config.yaml
n_head: 5
activation: "tanh_gelu"
init_std_down: 0.00402
lr_head: 0.00809
schedule: "wsd"
z_loss: 0.0001
train_tokens: 731400000
Each number is 500 + 25 x the weight over its row's rms, rounded and kept within 0 to 999. Layers, rows and columns count from 0. Numbers have three digits each. The size before them is the row's rms in percent of the matrix's.

# o: layer 4 attention output (transposed), 320x320, rms 0.0433, rows 286-319, columns 128-191
# v: layer 4 attention value, 320x320, rms 0.0429, rows 287-319, columns 128-191
# up: layer 4 MLP up, 1280x320, rms 0.0515, rows 0-66, columns 128-191
# down: layer 4 MLP down (transposed), 1280x320, rms 0.0397, rows 0-65, columns 128-191
o286 071:563491541510505528482496522482541475465476487466484512531499484525493541504528478507495509489468509465516508497467480477530454500505519496497529498524522494508520499508480501484487507497517521
v287 098:473489430470472495513516539468489466491522539492483527503497472483519515492522487480476497481511489479495459577488536508497486489489490474509531481493497492475464472475512480507467486537500505
o287 100:550512486502527477493503484523507484518466523442520521518467519489478482483462478495468454504549526448474464488482484527459464489495518507479499506543547499478543520493547540511510512501471500
v288 093:549508505506489461516474494529508484470495502499460511493492481489504528486519453479482480550484529537486434484502529494551536521524495516503449522503512504489528491476466510443493521481476492
o288 092:467490487485499522508480491515511476561480517505510530484492493478483494525475527529537545437470515494479556512541489437524494518510499500489491454491481493491482446521496498491541493512542533
v289 085:517514534501506534466514506514489553441522529488503464528497507515483509509531482524491515513530505508408490474502451498513473467472499494513489520519500507460551489551516510489502473515507487
o289 096:526462492485552473489512517486482520477484509539472521518508501496489457451529487478457487549525477505505507527506530507517509499516499508514483535475479520501491535442432462494463502459497497
v290 096:510570477498536500580533441484509458472478487508506476481527507504518491517449442492518515506508513501450464494513506477497482481486474483494526517506508486517517539513555474461523468521493505
o290 103:510441478491464524523483485474516503511459537465485538485499514512481517512506438468479507498492491480475487498525482545518498521554542512492509501502484533474532506486460493520501477515554483
v291 092:500470524501545535517544534500537474500503494478510502482471560499553486518527497544494501480523468536464515457491525559495471498477470537457511501498496487466480513512524535500570530525506514
o291 096:498507472505455487507531480501485548478470493522493493505488458523489499462462497479528469523530511497532518498545474488506477478479539518532498524498477500501477512471491450502450495528482447
v292 093:500468524512526514524532526484502443524498487509479531496551499477536509476500510473514494474472524490525508487493493473430533511506519466509502489513500487514518474541483499495493503537524510
o292 097:475535486509490509504500490471483532500507487493550469485503540528491477544497504474512447472503521494489479477522488546501520512519530510499451527523483525521472502499534510538493485498508477
v293 088:488474547533425525472516465508493513507516503525494467518472512510446506529493521528457490451509500468468541539468521494496498494558542511532466512497488504467514545560507475478478507505489528
o293 092:518487528513540508502479565526495492442505474493482489512527510511537506507520519494493544574482449490526505494518493484511495509529447488489518548470463537550499484466453510507505478524512496
v294 085:499498491519533513503485438502499522514497464516520478500493548516495534510511505472522487537495463507502479488482512476495499513491501496499493492501496496523521472446515508526498534515491495
o294 085:551455487511452477482511538477547504490445526487506487505524509532473492553546496508508518490471509504505510500475505496504504526512485494522510512494500504524510495521526532520457492530474501
v295 086:517500500521516511474513541507494495466523524492493489534498497506531506492504488471460483471529466515509483445465470507513475485443497508494543505500488512466508499467499550504514513489488466
o295 093:514470508495493483487501495456495476515473509495486507526501528537485453477524529512514507496534507504518538536497491487531459508453498528522436522482491502502537540513491488487426516500436527
v296 085:489500501453485506480609527497494502472507504525516527516482486509518452505490548550493510493503537520501528512479496490485535486499476541542545469493480490502468500480496505516465516530522512
o296 085:502524482494527505484504503560458514542489442507537456461521479464515490460485529495485446480526540493497470515528474513452499497493497464506477563471506503491489472508528485508548507511491478
v297 082:481511479521526531460495508516506482458510497472486512490526508475491505474492470517510512485488502547529510472503503530533520497462509505471512495503482492529505496496495542524491516527487447
o297 093:495485484476451453513497478460503536546507538525539487467472497536506480533475553481513478471489547484452485490528492511477509508509524505517484515523512476470449507513516468527482515457468507
v298 087:486528552458523508459532470535503517488496519485496524529517526490493490510506501494486530473495497496477468453477509511537501466510487511464579503469488502553521507527531480518486518515514520
o298 089:493475510490479470487492523449449515507498484500493490489546507526475494481506507490438490528512485547535466536478499505522535506528494485497477552466495550505464495511468504495501515497532465
v299 083:552474513530441515474553553541485533519485553480475477513531498501484488498537529466486478514464496477534531505488522457542526523504494498500546493524508500506508480453489485493479526481482516
o299 088:480503549461523496490451516486495484503542510507536491481485530499510475533502513522532495465481480532518499507503563504451516515492462501494511505467481510532479502550512541506539484548442517
v300 078:546485544486503462455510522532514543502526552494496547482480513483511463517488521454478540459499522514462499486514494528508549485492514512472504498528498502501515498525480502522512524513523511
o300 081:499492467456486500478531471510464496503507526507506473464494474513526508497482562487496500524514511540486480511516502517484530496525510494509481524494520495476477515501503465522516492486507498
v301 097:485507493529402506483488501539447521500489508500486471513499517490492483481564478531518520495500517453489492520508499502539511475579494484525470506524503517485491486509465543494487495483495485
o301 101:488496527479535506517477504490502446525546493490529524463530490496496524517489530519501498472453511525493528468512494468482517484457493499469499508495538519481498506538498480480503504505516541
v302 085:480544510529508465531479501474498481519490470528495497500493503516507516518499526499510470475468506494486559520524495494480470514487499478505478499510519506521458522464506507481521521503475482
o302 093:521497497534463535523522504519507491458473476446480505522505511497513496555492461506514543504503489504523477486491483490514477499506528493503546474492482494508537506515488507477496486531508535
v303 097:525472515507535455498491560472513467508486462513475490443525464480528479493512511448534490481497446481506518466514503484453526482510509494477533484489492503523483511482468528508458471472517512
o303 096:485541551515466546489487477523482490489530475491501514509477514521496513517477542492498501443490498517521506507492484527474464495478516538466521513514478501507492500524547525468484506540513528
v304 095:485477515510519518519581500500522439503479498508509457499494496498508489495464516538477502482483512467521514476468510492515494511505516494486508504497507495477479539533516481468507501512503522
o304 089:492503478553494510511465536487487507519493466462517528540510518482489499497497462485498466521544476483545473496523490561514483485519494478504480537514466511502525531447508492454489485495532486
v305 088:488536471503480502496495491519494448513500511502481530481523513497529466523487545490534509457501502526488554524520513530485483461476473497504574474522491504554488509443484507509494473491495510
o305 090:535523528491474488495539502539467507479502483474505494484466467505523506498483496496478526503499500488451489471511475512445483503482494500480551517484556512475519522521499485502523538527455536
v306 095:485489522511462487503475472493481553542514491511469531515473496496518480511475521470503486421516526503503534547499502467485516499499488498484488488494474502500475487485476505522522529480516456
o306 096:519535490525482559516535481526488434460479533453486472506525497514494519542484537495502536486500488521527475489493503493518469474517511507499500502505481482531536476537497522500491480537462521
v307 090:450484497488508547489511541498488498512509467480510494525503558506522513496526517505453482497497483466480453433522489474478490470517478502520547507501472514490512458467488536544522522513506491
o307 090:518530535549497432476491512450510503501512483493496493546520500540467496482509527509479483493497489496525505548446518485516511479456488488462454496507513509488453527523518485487456483514458528
v308 083:520451480481521449535481495476463470516510510505494554501493473504544468496481513461542486479491509532539487517503484506526510500497484512491496473529507512547490462465463473542523492492506503
o308 090:476566467512490507505540465520499470496495496496502468486508483480462532495463466523498492461495525501488508466513478493451555514486510508495508479507505478473475513535568481464540492515505511
v309 090:535509505497482507554437536490517476595491480487468482516502465494522517503483523513534500464508433518499498499494508503486492490485484510484523499545492501507483519456510484506533493485496521
o309 090:493534478493475465486542519540524495459476493477486497486451557557514468488503469467525499524496490528512530474502505523500455507452455506475537518522563496505480481520528457487499508538506496
v310 092:496494525504473525472494502471498513475493519554493520516521529499484506504520503506514495496516511474520484482478471504486493506545498503518491501470496486478519493514513500521497508546500490
o310 095:460504523503496495502526502496470528505485454515544465483522512489468488500495546514539508527478505519536507517470523454547535506446468456542489515477450544538540536504475516524459481487481486
v311 085:526505531507527481496500548490489520463507510504492481514519477513497500496488499462501478509512454487436482444524481512508500507490494491482498507489497513476524476498508504468509502525504485
o311 089:505469485472519521507542502442514492479493495475487510507526536491513480495548497495515495511538492555546507547493513496533507502485518511503450507502480521506521534476487513478434488488520487
v312 083:499478513506483455505504451497464444504511468532494535546495447490494496508478529488436481454500509483463568522542555490481495496476518499528477496510518503510485513477498505466452492513504489
o312 087:530485469531516534507509515523464497479494526449469476489522527482540493506510492477505500528521498490490445519499458491465485511575484500473512495503491504531549499492501510501536468488494527
v313 091:502566519512482483456458444500507532525485462525501472516534516523441501528484535495540510495509488524473526478527530479488483487501480517489545505526495514516532529492537525516477494493496518
o313 090:515484521454499513473552547508516478482514502487494496486517504546511478560531500480495567519495474533550528503502502511556523507496487507499509516427504470501505512507449491478498524514499541
v314 083:489510495496456518433459519484529465483493525464479504504524477479480517505541475489508511530491537504578486573461452475536510515473518499527537509536481505507501527498495463480511476495495508
o314 084:459501514493519501492465516485514478526520508526494510521495536540494493471485499523501511471509509487482519468473547528517482470485481495499517512498525530523489484531491522535522507461511539
v315 102:532522515509499552464551509581520484542501528512498458492485505514520513509512472480478496485505538494519488500495455484522519488517505480515528508492489507490526517551459465456503468511505500
o315 102:489463537466510501491451507520496504484514504538499538498521499474496482464527513487530509493459454507428506510538559520483486485517477497506501541486481516527497485488494526513534495482514506
v316 080:496471469527500530558564456514518449490513507496509497486521546514485507513510505513482500467491483493500547543461489514464457504488510493520502491496515492531485522514482483494533480503479504
o316 087:535511482507483506499461536517501499479470508497508487519469483506501494501505460462502499513474539461486471466500476501505510507528511494490553509513473492521517500506539504510516505533487484
v317 094:522542478532500475492413539536491565483494549546501463498454539481491517495502461481505519550517451497466435446511461516504531468531496484481496495492508517518509497485475535535586489474497468
o317 100:524488531481484486482517458468508449498490529515495530527525449500454524484519503511489561483483516497521548507482521491525478495422515481526516483499472477436521528521497498479455492499499543
v318 092:440522493459452495501492460531519523558479506494511515522484514530487480527465542537513505480515499499533537531471539443508495522535492501533500505469501502477484512462533464523517548520500469
o318 098:500507473529495501517518523521484454486498473484467513531528503486523501540501524511501542570510487516509473467503513492511508498467439482515507481473548459535558461506452546495500487512482502
v319 090:506523456530504473532523539503552508547497502493495541458505522511488486486511488484501519507478470514560558541545505545485516514510497485481508485540480480540483549533541493514501494515502510
o319 100:503490492460465530504498515487530525493533484516537471485488507529537518523475486489543473498463521503467454486481502517442520498490522509487503534532502473470465504496520477543526497505499457
up0 074:524516500469462544498494536536503502501514490476467518476490535509486517507467453456460530510492512509497436498494496502497510526489522485514542491529531522469531536493508483514460491481446555
down0 063:468488477533507463489491495498451490514493532509518484467535471465556493509501542501548474507495475476483536508483496511506460483487484515492464496524493490538439483503494494493528499517563465
up1 116:504468519462515546493527506517530531499495496513494496518496516489554549500479510534526494463512528522533484527503483484453530502487510461481504474468505524517516500515520542505486470489519501
down1 127:481471439453530476503464456469483488483510494477518446542459525510511556519499470522483497532584508433504472462492546516557498523452495518528470496532465486468510501474495459506525513482535507
up2 099:509493458507540489501522471508512515517516522431560527488537506478493498504509518496508523435503474533534545477499544553491477489527514516514459507495479497452463510479518523491486486524462536
down2 127:502489523505476470511459465488471482496496463541482472520467522518490526484498513535504469543517502506502474524490477467510563482476482428500518517478497497519500504524498508504505505452517477
up3 100:512479493471470540517514536504467492490498464495498507517489508525500511500485474480463527508510529512514534505512491483454554508518515513506545475522493528479478510485540520523498468528490478
down3 081:511440494498521481495509499485534520472528551511498497465523498478483442485492498501522497500527484514501515484526528486522480506496493505467515468537488504488498473490494517492505465477572468
up4 106:512485487493460475506511504487495545512515511496472544477520498524459522512484519457495550481483476493516534484493496490506472498520511493455493488494512514500511466520459487498545525493474452
down4 092:519486514513508486501445509520509465480462465458525506488499519507503526511521489492547530492455499519506465473544516476500491525499530485504498480508493527505511494477472553520501509491524477
up5 102:491503487490497565512496527493528456487494484483507466495513495498436528481479499485522534519476520535464471470488481478528503515506511484542521490502495492463508527483513495482465509487477511
down5 085:523522477481518460475531513492518498511521495518476480477490524511517495545530509473540531463458535523458515477489521514494475469526522479477536516484468509504520489507463494489575495473514487
up6 021:493497519501487503489524495508535506479550537548475466544523445499500518510494494468505494462505474515545503512535541497502510544534512546487482574456515517474524495517520482488524467512544530
down6 013:460516544497525492490497505511470497527468533520510523472514504534545480517465478520482460519451510490467522493484488523470547506481493519556512463510539508508458505512520496503469488505475469
up7 017:545504506476437544507477485491470541518529561507491504513541486490498503489491492491491478508531483493539541502536554554500483473495519474522495479505390531497497510489507494479464496482534517
down7 009:516501531500515495493490534476519543470530460516526518515508511502472532510474518488498495499507485536457513477519523479489501507449500537518502474510508466522501496512487494492523514474538523
up8 126:475489551483468493485499492505505525515512515431519526508466499520502472470492505533500569481491516487494513497496514495522489519491477476519501517499501472451488487505524524490506516512431504
down8 116:492504516497508510525487472520499484453521518486475503503478513517473526504507509457500521455505515466487476497524521531493491508502497520444532503476509480531437531499526526490501492498478485
up9 023:521466519503458480481513490515465485467516477472475478527465466509522520480487458528478499470450499478541506461514519550495480527496547509485509463489507519492492478552522486525462492489513494
down9 011:428517503477524460505482495448471452517524468562538487483508522540480531533487505485514516519536490485432492518519513477486528499497497503481490521473522489510510497493510494492510533477511478
up10 141:468483471516491485483473535509503518512505505492490511467500533560542499510517529534515523503474497501516542504478522490543516495484473483485454503518490481517479505469510576530525504483501518
down10 164:506433446515522476495506546520533507486512506526501538488501498537523471501507460486490515547549496498496548488509545520492524500519460514461486492484501484488469524469504525501527520580515500
up11 019:493473487498524538539528459510503533512478501455488517543494456566451485485495453506512541502511497523522502490528524466480488501512457490477506568494499506530509508485515440511521439472459481
down11 010:473514474544498439487554530485476472509486512490503515508540475472526504493533511462488520531471513498492532524474476463491494557501537510512502532513472514545475525495516505490517482511467494
up12 022:525495526511486485472545507490497538525496475494492473532455477520474514513518461484503482451535515494541511457472484525491479519488474506466450492477537440470496493524475460502505464504534506
down12 012:428500474539533510508490457498472416516516505530526525449541518517523514514520476476501489515475467449498455505471515490477543527456505512499493501470498546539509493475530524538489513495487492
up13 105:539481519485510510514520539515542508491515480463510503449515504497500496518495504471493517497507467486480566518494490522462461563498515535474494556482479492480475510493519540491527505523499536
down13 115:500503471507540481477463510487442527487490474491468498500474532515547543484507454444496430505476549521536498485483484460534546505496495478504488491522496503481497554517466478496457491514484467
up14 019:496506477532508480503528503511505513571492482519484489499506552498490532487561488476491508488522515479474508468449473463455513490481502545479512514458508476480501504471506482520481500457464506
down14 011:495460490505502516514528486500520496496511511467492525459495488450524522469494443502508524504529487492524491516542503523531486506512503477505521498553524549506494493498478534483462469476494535
up15 025:504504452490518524496495472533525498480526519551488513532453482495492474496473516509514514497501494558545491515496520538517472528493526508478479525533566541525524529490534496480516450496502532
down15 016:470517492511502503496490525472462515511513502494497480498505564582493501552499463489465506517502540471472504503488514479508529475477495504489509526448493509534509467517498463487517523496489475
up16 097:536490527451508541489563502500532482500492518468489506527533503523532516493472559494493533549529512485492525497520513516486454524536475505542503508464527520519553521514466516515486500518492540
down16 094:482517518529516468484432494472516524517500457498500521478475514487470482507490425456548507497461511510514514508496447483556546482457497493474487517533475509485442477445503497469475480465497461
up17 108:542535536517488502511510519474510545498506487497490510491494493538499506476525445511510501487452515475506523472467493504540523536470477485538503508542497522500528480473471497510500480476460475
down17 106:493479480511530442477482459514480513514472514511500467499541488499506506542503529499517508515508511532512486476496510505488512499537497519455512533467499499450503473518505497514479464516486509
up18 152:480465549477471510499481561481436545493508517502464527489492502535512508512492499508543510453490506509485514531555466488513540502477519459505492503505512529466497504504490499550489495494492512
down18 160:498493540428475491491486523513463538494504497526520504490552512497507517498470518473564516481512552515512480486529459576487493496500494471498461522493503486488494503506501512524506516473535547
up19 115:544498487516517484509489482524514527467514462482515519506470516512515485517495550504525468502456564493482474518536505515465510505554522521478511479461509503468470508522508518513526501506491487
down19 111:473520486494510504530518417443490478497506507529542481508511511506486489495502514550492475503522463455475517492421520466519458472495499494523474485526531483487511520459505497458416510522513502
up20 102:505489478510503517495503508492502486482489462491531481474477476540535485471513499555503485508466530504504501490487476548522506525501555499477467516489502482465455525456469479536520500523492501
down20 100:534502467508526486508484470519444518476469525478508503498512471451496494509504555485466496530502443496497486498511485499497512495486457500487528512503485488571489493480529552458483514517533469
up21 091:502517476458515529473480463486487460467502495482470476523534491481451510487495509510460548481499486503493520509538535481490484494467487492462494489529489515564468516510542517502541493508501498
down21 079:483509519538520524493548530458523536526500516506524512464492513483533432490480468488504457496526461545489468530479509490521499482495527504533534514510509527471511499537467534538470507440503502
up22 023:496442442489495505469495466517461458500472500454482527471464497472499481416529478503534491477458507513504484480497515481485463508474517509476511467498505484475466478496478506500483510478484485
down22 012:487483486489527481503497530442481503486499541487498470496504470537538512552485496491489499475540499519464559481541498454547497502541469478495488530503471508484530512489510477470523476479544495
up23 126:501462511511525546502516531523500489482501449503533509482507496489519507496516508517513515492459521510535545544477476522518515516508558448475530518486520512498462507494514555530528477520485505
down23 121:481515562513488481499498506538486516524504490475527484499522498517528505477478546505502479498510491508474487490459432495500471534484561475511481504498486507487504473467469472473516564489515493
up24 098:510452480468542520520552540457461482496491528503484540462470508528559539532485512486470510514493499534474509501546551558481510491499493496505519523491493472516485565466522511527487478494474518
down24 077:495479447534502489477479477501505468513436502498502477536490495493443511512523508488528477483516450491498461506510492466497463498505490530506518513506510472464512533477497490495508529473481539
up25 124:531480506508494474492501476535526530509515461457564542529482509567516521520508504534493502483481498532504491527520505510508514471494504459570483473473478533482482463497500496492511470481447525
down25 122:512511515481485471486505482501513490477504505483461510479471459508540522497527520498500471503516517466480482476501491484515518493552517505543517525484510511503488524465460512505505491486509497
up26 022:517487521525446519549505519516514503479515486513521519503498447502505525522531461499484493496521509524541519496573503482541499512529460497464489489491526489512536494472486508498504514501559496
down26 012:512531489477517478523518481512496477513481543538510521520496493523539465502458483520507517531465501486525480503472499518466488502446510486510504560520517508475478485525527494515512503490478509
up27 118:489498438505527485465466501471492529509502492498527520515481503533506531455474498537506517521491536523541497562484454527505500472554530487496481477519511523468465545448560499492510466499518522
down27 121:498517548503458517505493507480483557483504533523478512477481494503503488484500480474516548516519478507464494493520482444506439508543543471524474465450464509490504529529488499532467524522530518
up28 103:500464520457509524549523492448522500457549507475539476519492478504487525493477465481463507481500476484455475493476501507495492510471531526555508496499482494521489542480498483510515476500502477
down28 092:515499528494500504523489486475504501513451459498545472498518464475527492532484504518484532560513467485460506540471516502490469452507528516532469473470493509488493492470485487496453522512532522
up29 124:525502494544454473473515487493451492480519540507489540530479499498508529487476510512504495464504541527502475552486500465531528495482469502508496461519503486518493478497498480505532427539459482
down29 132:489455453459542462533477516495503511512510525542502505476532525482507521510535504516507499494541484468482519507498533503477500472499493506463530498506500456518484521540516491472534528513536516
up30 146:537490491539496475505518528525491501527538532501536555516485523479493488482521501466498530504475489509505505499518547490564528518472487474535493509543531494479483477497505495517532490494440464
down30 154:493524511515511472482510553498522504504500517508496520543487511478467464509521490484508477501451541511514470482516498482513515505526463481516511472552508536488535469488509493545477486494445482
up31 104:545519488485447499499477500500485494494514451483488468523467547526519521512462467483485506503458470479445484466546514559494537500503565515522517516490487517484503476506526511490508520478513516
down31 083:453479530508490493501542487513495506524502523492523469504511479499484486488533514477519483457518498504492451541465469479502482494529490478517493501490474507501451469508503479534542526475491522
up32 125:472451464471468537499494453503480505519511472500507482470481525538525492493509484505456522470505479510491512507478514501538491524541481487490475497515519466444464559436507471559545531506459490
down32 110:503489489477516490514491520521484454506504481535494480550493524532539537486531475459512519482503478516489488530515488493490491529500536532491540505499528511502489488464514531500479482518475507
up33 109:554501526500497514541524488511523600483481488453513495515492468547531493517518497530508483501516525510520453523505508484507541529524497454504501498480498519523515501497529506519489446483527507
down33 125:491481481510535515521461510474471484489492515508524516501486498493512511497519499513491488492529521509477544484506507495514485447475518509484527519482510511442454508523479528493521538501499518
up34 025:468508489502529540509488477500474487509487538523496489489472506512527530461489489516506508512540490522506499514519541477480477510482465495530543502503471497527490516473520469502465480478481521
down34 017:499507529498505498483482522487507536481511465478489507500527550495493517531501482498489513493515541507488481503529493505537524494510509476488480522479490501500455472512456487488502484495535473
up35 020:477495514501503495452480470507532515482493482501481495499476534456523509456493528451519469480484521486503529492509484494489447514513470518513475518520531471477503493506523505484537551515492490
down35 012:504528487471512501489496493510513493511485509506531526484484488487520475545517509559469437507521530553449497500468490490498579520542471475461490489494461489503514538531494464501495479522514488
up36 108:507542455554486463489482483480484503502518512504524541542473448493508530489490479478503475469487524470498477467500541476530539491498471508480519465551519467499481523500547486519466528518470441
down36 107:459503473467487518535506493499528493559492541505453471533523446497527496500528476537498513506503517484514448501513545525421474511536492515475525491515509486489512511492522476467489498535485553
up37 108:496464483514508509480508489469487483518562518492513544503539496500507511503469473471492519558474484513552449479491490488549470505470497511581490500478504496509557528496506503539489463505475523
down37 093:523529527515509533460464499542502484484505537505507461520483503483497515476464527514529495503480521487477480471492452499450506491492499455526471502535507535532547460493479508498443470502544532
up38 022:473504506512473530522511512473498464476501524543496511489539517427542524468486532451510481524495508486491517539463551501502470496511506494539498499496442467501544493441512473512508481485517516
down38 013:525538506482497525474489490511475579477489478523509468528460548520459488493490509534499513484477516538472509494520499491532535501515516512493483470471490493492477474501444497513495507515527487
up39 104:473442521509485551506506528517474486468503522491436510478488547506480503485488533550463501519567497522485505530500494450491491495517514478514511477468515480518493532536466459491500489550516486
down39 102:512522481486512484502503491526514478501496569519520483487434435492490501521496498495490493486487470524527501474467490479472494517460503487476480529501519507518506491507512491483469511501509494
up40 102:503487482567475479480523490546509501483526512466559536503502466494451497475491501525487501488449517487532563535510496475506484480528471533499475509493490511455485481480482501514486500500491547
down40 093:515541530488488500542496501468500494537495493540445418532486519488532534518513502487479504547535516526485499490476487525490514477531496494466512507495515489492537512527512504498490493494504508
up41 022:498537517506532518489511525497465476504490511480522480535500515517468516434511502488467505518519495480470491491440511492522476538528508489532482544461481406456506490489512498527472496497531499
down41 012:512459534487487539507532540550508464514477499509459493472520435488506496506495508504548477491473499525537534490498499530516483480474508519507492490520504529476513504532493531492504498515496513
up42 091:496474475479509518497494471491506487512497501478507543524499519469540509497479453532480508491488509527522503481445530496535494506506534471563524515521492480491525503489570496495533484472515519
down42 096:529495565495473515559522511508515506488485480458508521499507482489498506549512487502457489515507530484449452501577509470483471465497504496488466458478516511545541531531503504460474501520538509
up43 107:472502469514504498465506553513542495481516541503563512539495457481480538472484528523546483482488489529508505492477539503470542472519472539485516503489530503469451506514491508521489503544507464
down43 129:454528575486450470532502513467519443485503489524458485485518524493497504492501532491461474473522522453483496501523484514473503489478518530500521507506500478441496524479486499509532508472519502
up44 022:547502492521489490504488516505502470495499512480483486502531502528548478496503512482486497524492501504494489475500515496492506503467517529519559536456470544497503516507526502489500472497525493
down44 013:481480516458479522480522507495501502513521539476538501472499509493496473497505483563481519457559570491481529517495495500499474499512513497528491507538534499509450497513480493451512508529496481
up45 093:490514500505509485510501471504506506496507495472486507463503526485492496487493476484476517485540491488498511476489488495537525511480522487510548475547516541529452494484501526477527461494508507
down45 085:498473498444541511466539560480548496511513453490499482503490515527466497523523493462481510489477503533470519512516482475508519511495508504483530525474486463509518471479500476467470507470512483
up46 122:517503550511504483505551514459509519509505467460498511501514503490519456501492535495512507517470551459486485485527455471479496514458514530512461490487510519507494476532508580512525503547487542
down46 118:479480519458499518475535498453497505476516531502508490479460479509484556486523525496470485461499500452482536545501497500514500471534537505544499533545431471474516492501501488504483513506511489
up47 140:512464484480532529483495521489499544459536466508523528522481504494519500465481480478519491499471519488537479494438478494531534487546478501511501462518504485477465481463508495521516490524493467
down47 130:519497455471518521485468495498461484524555500506480579499526489497511456512501486507495504455493466482455467473527565486484506483511468501480491461517510496523524489501514485483497487519478508
up48 103:500537510512467511478539494544480511464518534543515496530476473483459514487504534468519508485467503550508496491565508473525557493437492499517519475478488525530491469480519475537511533509465455
down48 105:498503468470522491489545497494513502506491477474499539512575549500497462503526462517455495538465539505531511499467472469533509521527461487509537526528524499483484452529508485512521473499457499
up49 114:460496526483501492519512477497500480535563480503472482523530477477515504483492544479502497517469506505516508551469491446495543488552504493499555486490519466531519457485537552501515497518536462
down49 120:507517512503481480509515533494542507524505530503483509477561476534528521483504468484434519501558457433497558510505515526513463535484486525491527473519504466487501479486499508502513475534503520
up50 097:488533536491453474504482523464497495505508519482530540526484520528510498517508529521485481502506511488487483518505509533491487507478496461551470472513494483463504456483493511502471506512492497
down50 099:513478498496547494508528497512527520502518504532469508509490450469497521485490528494502510488528523474505513475510484481530524538475513491451503506531510493521500493517497489489551477517484538
up51 027:492506499526452469501515522531471502499536440498475476480507550484518499494544504480500488519480495529491489486474474527492492466470521511502547492499453547490520512503512548526504504465494476
down51 016:487463506473514493491511511478475523480508534480540496482431502491509523508445520542512517466560513495502488519531536457504490526541494512488503508507528496494501513446503452475479527484544522
up52 114:492459491493516491461538490461518513494504488504494567479496462548493476505520489431460495451474531490522516541498505505544532521479500492493531497530494496464449525507489447476500480511488508
down52 117:539487542452485508480498544511474490462534496514485478484517485502490468507475512558488478519538515529533507499455463519452509514506525516471495499523496495529480473510503484511500513498490507
up53 120:496494506478545520471499461560490500500497464501492503496499478503506531496498572481481547500442497564522471556499476521513522492473521423504493523466486516511528476504479528508491512500477509
down53 124:501528452516521540529505501475506480489505522459491502519461538500509471504495479540472490488576492542479535527461554504477471555521506549459487485506544498540510507538486436522486488518494496
up54 112:493516488498505492525506504527492506513508460510543486498477502510539561477484501546467548504492455466536524499467515521519487510534496544495464494521477483472514519477479544516459530488491464
down54 138:505529468524526492439495499505502514503520509519494492512514529519535452476481464479542507491491516481505507526515440492467469518466453491465534527499518502496494488529514466517541492496497493
up55 130:549482520501505493514508519483510518456505490472497567513536505551501487524485486477434548476489496503505478504535537529539500516512516483495499480540502525515513497464529497502476472516522473
down55 109:528484485510491488510517478500500514439516484477496505503532500521490505506478480501492506522513480508498494514513525499486501493512514524466500494507441512507496492486529491503490462494538447
up56 143:544496494507504520489486555508512498494510506495497523509506519513469499487451518494441548469481507519518542552494515512465512482485493505505498490541508508491498555485494479500504423506503477
down56 163:518487513538541491535559492500502520499467528495543480504453465458519499504495448503505501492471492510483462497505515498499491475537512488495511490528525485539512513522512488491503476512498508
up57 091:502492497488546483523480459534482519499518502470551478481531502518475557486496463530475538493512517530484497486444542557497496530509532500561513510559487535511525498490529534479469477464477509
down57 117:491481547497512489492502510445514523513451467485529503527457509533517479510494508487542482529510496500517537525500487484517485466502526475469529499468495513493488459486513470523552509501525502
up58 101:495484523483523513521544480474538492504505473476480534466509509477493480530500535498471533482517497530478557531493502563512491525491533531496486544471441483464457520489505545474526502535529549
down58 122:502498486526511476457500514481443481478531514532485494511497534543526535477483512503495455536461523514501520490454500462515505469474471489490515484551531489517498475526493480528476512497469457
up59 114:520510486477512521426533525507497548494509535475524528537490476551505458492497489483491509498489555490522457494492490521488552487511515482488507506541546536458497472476468518504493462458521482
down59 136:495483441508514449517477484474487483527490547493521521465468513478509525487515510509517536523518465514465527466516536490496498500463537490524504509492477464508515520489511510514504530490519555
up60 020:495518471484534477496516500492549519534524526541481466517509531474509470524478482484505515454499482460514518494456485493440497505499535535518462487482462523483489525486492471483510473507562523
down60 012:525467505529480551511532513555490531504532477462511498496533545504506527464502444493494534498514533503514470525520535508512520479473489489505508469513526505516471477509524534510490455510453531
up61 110:503515494508525540501498505452498524501507498493486550550459486517489481498517474503464476499489520518524478524494510520495523471529518503520485505500484523449528532474540485482445482506530516
down61 111:510504515493510499493483462474505471502576499505499501493501461540477497490498552492520494490517480464516479500532503506501494546468510497453495472507490497525488510518482470487513458548497542
up62 096:479488468469549516525486512464523494485519505481483494486464486513455537505482463492504521480493532517511497496414489528475476499539527508554524512555479443475542512499490518476462528494511472
down62 099:494464526498501512488490517502530466524463518472448510523503484519552525534472500461479526519502527549515535493519533514517474496480492486472497463487456490512559531526475466522522488506491524
up63 102:483516528543517509533497536495497546498525526528535505476527480494465514499547476481524555517473487506470523495530523525478504566495474510505470495497516492523511481539467517504471518496460495
down63 087:489496531461491486486484523471520511498511501502505475520539530522525487510511491505534470507469521508482533484499475541499484486552512478520471492470501545510473465531520528505457509484507523
up64 035:489466496490461500460476577501455530486548451489495490506516506542541456441489536500527491504477495499452557487471508485522457471516529466527557472479461526488488473518497521509457506489510495
down64 024:532514502486521510520497509471513488512484531527522489508476477456444536528521471510488526476527509534521497531547528473525502536534448493412463494528494456459514520465508480470531481492528513
up65 106:454484473514470502487528553487465485480537506485490505482531533494485499506502502526550491493515498517458472495522487508511518550491478503566525472465522472539485531499530530497482499476492504
down65 093:472508533510513473524491531490480496526506468499480463480475492520482517520475499453541500488521477520520494495522477512492556534482470480465532510442468481536520525518475510533515520471508498
up66 096:468524491473523498470486480451474489479504461496537511507469520528517521497488527481496482494480534494526492496559488507499504538513521498514484508480537472483533490436501538517468484499469475